Part of a small language model's weights: MLP 512 SwiGLU.
Each number is 128 + 32 x the weight over its row's rms, rounded and kept within 0 to 255. Layers, rows and columns count from 0. Numbers have three digits each. The size before them is the row's rms in percent of the matrix's.

# layer 3 attention query, 128x128, rms 0.142, rows 0-33,64-96, columns 0-63
097:073163095059126147161046101138114143147127108093195127103059121134137124145146050137152157118159135107123155098092139059140110085087137106144194196120116101121168106096117137070119087101148138
088:179191110124114144102114130148094132104128129087118120124140091127140115146135086117243086171109059130120131175134146167144108129163115127137146080163119090123172139093174135141053111162134128
091:124116155152108061177160100087090151153119092167134137142121066149142121136092137144109082064198148093069142089111112054156104120111109123204154117133089129112078171165148107169171181148126122
085:096172143165140096139066111157136140108124138127193051140051152119119134130143136167138149092147074057104100124074151116101159059109146140126122120085113151112115143076113158115134141079150086
079:062107096137139065125095116152135092078174151138161174153141099149183144090150123084110093164110172150123180103154151153095116100136195146176141137119098155136159132099105153134103148137126184
087:100102168145091136129161154110104140127103119137171060138118164102143161112154124137068081114163197131139101147105118137142100106132090119197170112111129123110104169130103141174186143155135152
084:109158163140164122075145142149156139138108132105088161067103156177152111124085130128156072137094156184139110120192118148144125103117086153143136153066078118121135126127132122136120073046083116
082:127155167130133146088155114110070168150121088138129157123132102149139107097110078059148091131098139064181104117122147126133155122115090157130113113111156159182104129102159107169140149163111141
091:142180085099136155127126115106109101153038190093108147080145108118136085145196084130092201115068126114108142098057168096177164110123105089159101120103156127124124111136134131107128106122172132
085:127137156142074165184126155167123186169110127150161139145051075126141103109117053126173142171116126136131142159108137198105129108149133129151129151141165142125166150117121146148176112200084135
091:181130075148093152130074158138138081137116125123181153151128121134178134142137169161183175101166092123128154091034071064141059105131147120116187066122156144122145117179144108115140146080180138
097:129103121130158130168117092163132096139136143117151064113101115123159085173093130092114158130170175200130124147103107137108129074093199125121135198106083144109141147165095109133130110109119135
082:116141120144149252093172148128138118135125111041135119089087073176095106153130108162156171159134146123121132140164150115133182114089137180111110141185180170143153096093095111140105128188080173
084:172159116179157154105139167120103127182117118125096130085100160150119168094112112095163108171071104127158140162215097143119195123133189159140053127111077131131086131106113074142057104200105163
091:117148086124147159136156160134156198168110143079166104113130171164140050132181132203136130137193121135149092180163132123125135164103109077134126160099186139144137172128095136102162152086118143
084:105074104128151127150147084055123141100163100101130182149109169086064202042141150144132164129090141107120100073068112128124133085118136167084170172142149107066103170098154145169127105121117120
088:198138110129145138176149125105192128111105141149140101125094136152067148116128139108117127115104113101125128116116111130128146194080190127099133132168158070079143131145073147157146122068117164
108:068145146118113088109137079151057110106155146155118108173129193162159156099147106180105109093152135144178155177121146123147158087138114100091122118130138146146143136178059173104093131088122121
081:162171161171198093146091134102150137108143155158171168122126168132148150137073102146154147157123133116169116100161094122085103116162111164131119110034170112109158094178118075100106129050128196
089:105113100142109171146164128091177077112116183131075157114134118140133112172082100127126091142125152105118124166144151093115090152176140105108151103154220134090185141189081149101103135090148151
085:142123137126165116107153152148114112083103131059119161130137151111172107175146070067168081117186100150130112149117110088118133115138129134129202148134148194110166123179121145110160113128071108
106:138176217117135082126153117135135108073130081149146148111146161099145077085108174115115107082175147121116099115092181139094114071155124177122123142160086143146129159172147163117167118066078151
089:169186104128144143118130166121124139080099128096078126122054112184108149149122133150087128115161165108146119137122146208153107142130136087139058050154152114188143118164127114179106123109113136
098:127145137157095179128150105121123198118173139108101208106132143138146103073158168101092054167125135165187145090131121124103069098098127181103105120099115106103149120125111118131126105123135185
102:135076076114153117168072187128081176160108096109152147116079109142101061159146114123084205170136106128082146149117114150136113085145116094155210150130110133134144132099103143134131116159085181
083:074162091125143144182174175144147107091135072164111157127145165128116102163132047065127120136142092121108151120150108087166145099201072156107113098149139081132115095105074076088166103075126134
097:168135134151138135084125159077150127119200069178128143117087112079101146118167100143148174118193142195179128135157154143103093167145164154111087190122145176106078113086128102071167133147055172
094:130128089136105178078107112063153139122122173102180130185071116099109153175109115110146065126140167091156096123131150143132109137122097080175164144164188174148141165104103082136076122086150102
081:064103106144066072099107067059099107128173129160114099219133090119077123178154100143101171132107196187110199135100190154152174110114136166074107153141089085130126087142146081162171151143121078
102:087089124102199100132131084154126152084137159147186123144107184185142146164040098105160157127155112141155106170143166129126137116124130083141108087109085093089079102134087114166158101144143119
098:154143144158082163131121229087131097091077162130131098143119165146186087117114146172162136133174128172102119172083168155144063158109161101151119069127115079133083107120158174151089144125148163
107:104104134120126145119169154082175073157169121144120107132083154153108108091061144114138134115169155082151089126170201190133150087134110142139183123182118088107097129113072126137112139125145168
109:162121131154127130109203111093187083069095148089152135202076123098105200126136149104109141117125101152140117122155122152110160135145097148154100082108122214196159173093173143157109122167114108
090:061083097113166145169087063114120081160143128129094084099163141156138146090159115056126082065095158117114134092078132135157094162151137130113107134132124134132133084073167156151056170143059146
095:115141119113117106145115126121073129182135157066056134123107127174061122162143167169096104160134163116172103053158172124184133132103129172030127166133111112200123101114124128124102122135131094
091:099120200092111113118097063104124043128101151100104106134153081084086201130133152137140094132090132182125134114138135138128133141084143147131171109098117117132124144075102141165094112130126174
091:110106132155081102148141103140203142141084102149114121151169117140153119060137096106119109114099101113110094141103141096133151103179079095103133068160181196129131090171130204181130151142155042
089:044092093128137117157178109147119088102123134104142125150102147141043154176149155185105164142137137161144198084069162121174133145124099086127152138118135143156127182127100144169123102151144170
090:160159093205090145155124163094159121141160101109085133115157107122181091114152117124121123148099098125155102181164113110079116153106158154103100089128143218139167106117094182127116170145095177
092:133044184144172205093154117158167152081122180105179130171112176127115112155097070150143113111164107144149060144144110154129159129101153128143095108163162156138147167176113088181128120183115121
085:129148128132119106144133113154130174134156104080099120100091155161196077098085136156161092150131098145098121127167130086102121137186135089206069163110126128116076137110153106095137127115092143
084:094104151168147085127129113138167111111094089169148153110193095142159159104143100065161125124145111098128136097103123163086126135160110186192141087171119122076085119074123175146130164155146116
092:144096120062101111129140121111061142130164137185178140139122117134124120101121147081092212027157090124136141120100063110169093102185094155070158140093093086125144065120132135100154099075123128
096:127146174126167123106093094165139153127110112101131153135147157127083129116185159109156081130117087102103108199124167104154123145081154124155100113063088137137155175180177137107105132110093142
097:073126141127141133182143164151106116097155167126165131137192147098112161150140172141106125128154133085173119083148094110138121117192140083140082094128228120095083145098178105178133171125114093
098:166164063113124077123148181180119162114156107162129120127093168139144090138188133179194163159155150150153074079116110106093148129135174082142163177141127143101116159127147119119132134122095103
095:142137151139090122138126116126112139160167087128054149088132115125174094140099115096169106145083122175131122131131145143149205117109041166050123147138149181176091073126158128087117100120091112
068:122164089194163122056162167079129123159116115101147120162178141118111146127118126122169104169153148138172127153154179132168072188148153161132128168125141193080097082112109096149140079150083146
083:117116152147110167120203182111125159114136095149250175179151164191132150126109066057119118116162207117158097124114094109109126137100153169110091130126139091122109144196121112113139098121167169
093:127103138145115133132130114062092091139117122184141109211176175111148144163165121094101073060193087160143144138089104132132146110125139111125156096166089124109181098199148094116136195143151105
081:129112131148126096182076099096096078120080106136094150118185115111130138166139200171097167140121128128084161127137131119133141124075175070100152097138126101127186149125105174145159127127196189
106:089112078136133187125149164160086148071069141122117145106104121074153131102098065155178133114161080121131134094136127094108173123152188123172111122087177094145135082152063164176119129186125098
088:111172094154164153104106114118142138117159143102162141168126093182169129144088144091193081211167140109162128131124161137146112112129106093132100153130140133125160121136101131075066105075113187
082:148126071110129150098115122163124081050128166190162141109133150078086153100098177109134055176117107120160112143147069142140143082101164147219157104071112095136157104167155125158141138141125176
104:156097160127052088144067122095077153150129106125131100172049176129158156100130091106148167136183145190152092164117099092111103166115124082176156139125146216123120119136113115131158099143132197
101:091135125087111163146140123149174164091106155111139176036155097150114120082130132147097144122084075104110072116123108128090088179123086147138113117171131141050155142117149153125100099126125101
090:158121101096160122130112109138119135170138114110122211136104109133157162209184084126119123153163110132145168124187109124159118103127060165144172165111153233108169178114088162118139136090101136
094:183111161171151125145144179203128118087182153102115151152173152094145141098128059071100088139141143069101121117154164151131146117151092146139100132163047130090164096125110135145105092120159143
088:121107107118081190121092145138143142111140105117082159167144199165115090130071138098093115083136102155143174087130152092198102137171173123104164164168143131123082099097067097113124133118166119
094:106168134107111195146113138165027123077076119149155143112098126122112118119150149120163065141175126150127107163161171109088103093177101162110146131087100192089108119160131131158153144141160069
091:116190145152130112112145133199124102164092139154160096107143187164149139133116077122130165166090122171116112118144097138124078113122165135152133130069128108162153107138122067153164112168123211
106:131161100084086137155140156128160165100063107128136161190136086098077129183116108100159073075154046167100080108090050114140133098084171149158143131133172128164109125170157147153150140144167100
097:134095114139155106202124116072089059179181107120130097051100120066104162095176104168134180103082157103106174075110159108106169070108101079127139121128153148089085114111151095144114162146180098
091:105107155080160155107109140138123062142164120132116125173158132064125125123128119136143153116103146126143108178173132125050173122072108201195175074089066110184165096082160069156116127115126165
099:151084099145106161132132147136171159155166126100139101171084100120064098144131094115077091135156084131102078137115112133111129127142126145173130110160075046209179152128203097127113116140132154
105:130159160116147118138085132158119100077143104128152091103133205205107147131062122161159124155119112130116103105119075158142139151140104172085113110129128095180133142166118119120169073125205103
095:119137117164172134133122164119207124119106163152084141130153142053101124158148133094133047159151129159142106128141144126110184081120131175082094103179132123157156133148147125104087154096128091
# layer 3 attention key, 64x128, rms 0.137, rows 0-32, columns 0-63
089:131183106126135133132097146116109178188141148156132109140155168067095119137188107157131162129087163130127124136140145097178103068164183154118124121164129156096124076098116119147064079104167096
088:144183093137119119209167167135125154200104121123095134139095127139135167061161119118100119150165173166153084081145169130155161132080080112139159160129103052097154113077136123125108189151145121
102:166096109183191135092146134128145091083147158164169159139111097216158095120127169063135104145150073113140128162171170147131123141195136127186107134147159146133101171128138100100146118098101138
101:126118162096127157161082151131165148207081116128094147152135070151133116134047095179131115101163077121102138104094105136178138163125163073127138175132090128133103098120125143114119125122141130
092:109157090097148142165106184183127140171138083147112141058111187121216164124159106110119137091132071082112092148131159123111120148146145152127107102068126092095148138122125186083177132147132125
095:184113052144072072111110114095149120076164116186117149120172082139160165112125119126106130120187140089133140155115147117061147114130150142136091077139173145136158155144170131115154152094113151
097:116135133121158141122111144094198127102142144176116125129092178072105202066146173130142102128098063167132105088129092127146147113107141163138110136109143059159149114140152102120098059103196137
103:123136150165158076106213109159126097068188115108118144117122150180164144150052149153177083131143147154086159160168097124066103175123109119167154076111168125138152127186107124126207150127068169
094:099183124141135065153083173105122090163116155141109082132161092047130077113144073156077113106120177106182152144153183098094112095108151080153178120140156163099126093087079126130141140136178090
092:079104144118132131104180110158105079205061130132127160085143062086174108135180166136066123114123089125095088142063149123118142146139097180130140109139136116169158093167092153093093157164173103
098:068128092111133118064083157107176129159128123126106135138183102060146196127127110123119149132089149173105090110167093110153132121136136129154185177088091088129172017158155169089128097149181168
091:087158110114177147140077151081107080185094146098142152142124149095159132108119150172138185129100129124120168042145089070172126095072175116101089138114143157134131102120204090090188142123165110
088:104132070121146125107115137093099097061122077140109106118142125170176145152137148123121141119187142078113165109144123078103147098208093105126123153135126118133139193114108103129171121103179111
092:122124140199092115143136111074161106055112128143126115088090133101118142117096133066165089142149078125118133164129118185127127162138082134145149105127151170176128130189116142132199200150108119
084:105180119138147148088146143089137144084096187130094126157112147084165122145122158073106092124081163162139110126130133105076129199144140139172123112074096179150166177157122126122199110091146065
094:164076123120141099172097117131108162129151120147136105163145134131182104151160107147131135092125165148150152137133096103132067112069189078117146105124159094063191144112122128088125135018173143
102:114104083110085135137096153106105087156136181130104062186134120130180131117127117121097174081145127177122094107100159139127155075081137069140143142134153112132148120085148117088127148138149146
106:123100112151147099081151083144170100106146182124122117144107131121120136173124148093078150097129185145149105134094152097078118092139174166107118145127146154075135182163143133143185116110118133
097:172144125213108156117142145104190165067109071137109122134157141086155133113114150098120051077183108139111081193148095128050131120136096143168129096129124141142078134171096136112202119155077166
091:143121150158092100120150181067135115192111134049113104175135094134170102157153125105156146098047092137103091164162113132140130161120149107117121103116093145214093127124171223132133114115170131
092:146098158152104167135170125150171134126150129134119155124159072122101117126085136144105117149139118096066142151155172119111147150157124177115059168118209081153140142195104157058178128198149126
099:122191145168096131095097094094135144150102153110148123094128130115142180058185093139171153209121112093136082109127076100094062094101147201120106109195180096138117120102111156131129110210116152
090:192123141143104107119158093113107134101117081157162101134143153126148159175144131158149118174185117146084161162109093138068143087092125108129150087135134194202133136183154103075163098151086097
095:179143136069109088138103123118136161095144095122151161143167159149148129112124199119197073165099045132142094136063138126140074123177129158182081148101182154148105131110105091124131141060156134
094:087193102126136127107090084135119137118163153116114148151096159103146123066093127125177136148099161062116112136118115094118156115122170067095165141116118099098138070129151138096087175093151135
089:201137121176148153132135096096138112092141141145147115124106070209129131162185166113167122108152093109113116125160109183121192202113116134124124088153181206150166110120049153162139130098057153
109:122133169157169098111127098137105107069113123121138101154166134184139178114090108098201075171202101157172124185152172130163157141122139097131118170116129148119122125146114100091117117152118169
101:130114174136127116152140122137137136135103140138200123163134156136148096096159157134153142048077161094106120086123160091108167136100100140159087154111095121128147123122060153086053171144137061
101:151152088091146149121150126132104164106176149152165155133141116166122157183149166112128119112136163150117171094104109116144093175119185091130151171146099061159122101098130116089043136144117149
097:168141146149111083169124112148121112134104117105108141095089145185136014119119095168118104149162110119101135175157113160147075174195101118174126121170140135156146181149204104127157120121074143
093:133124177116096085165117101131151205105158070098097127157117183101166087128132138106108165132085147116121139181187101147151128172098185166125119127134150151108107128127139085128124189145117118
100:134112141135131143131148092125107110137184133133138107144093112123121126155099127103171154136140146139156038143129077126129115179113112096134095116099155041140098109114088092145121163180132219
091:135094182141091109126115117135169078145112108113127147085130075104103090115168138120143113144128146122153122116086102134098153162081124145089157113083123067126108091059070117115098129157094114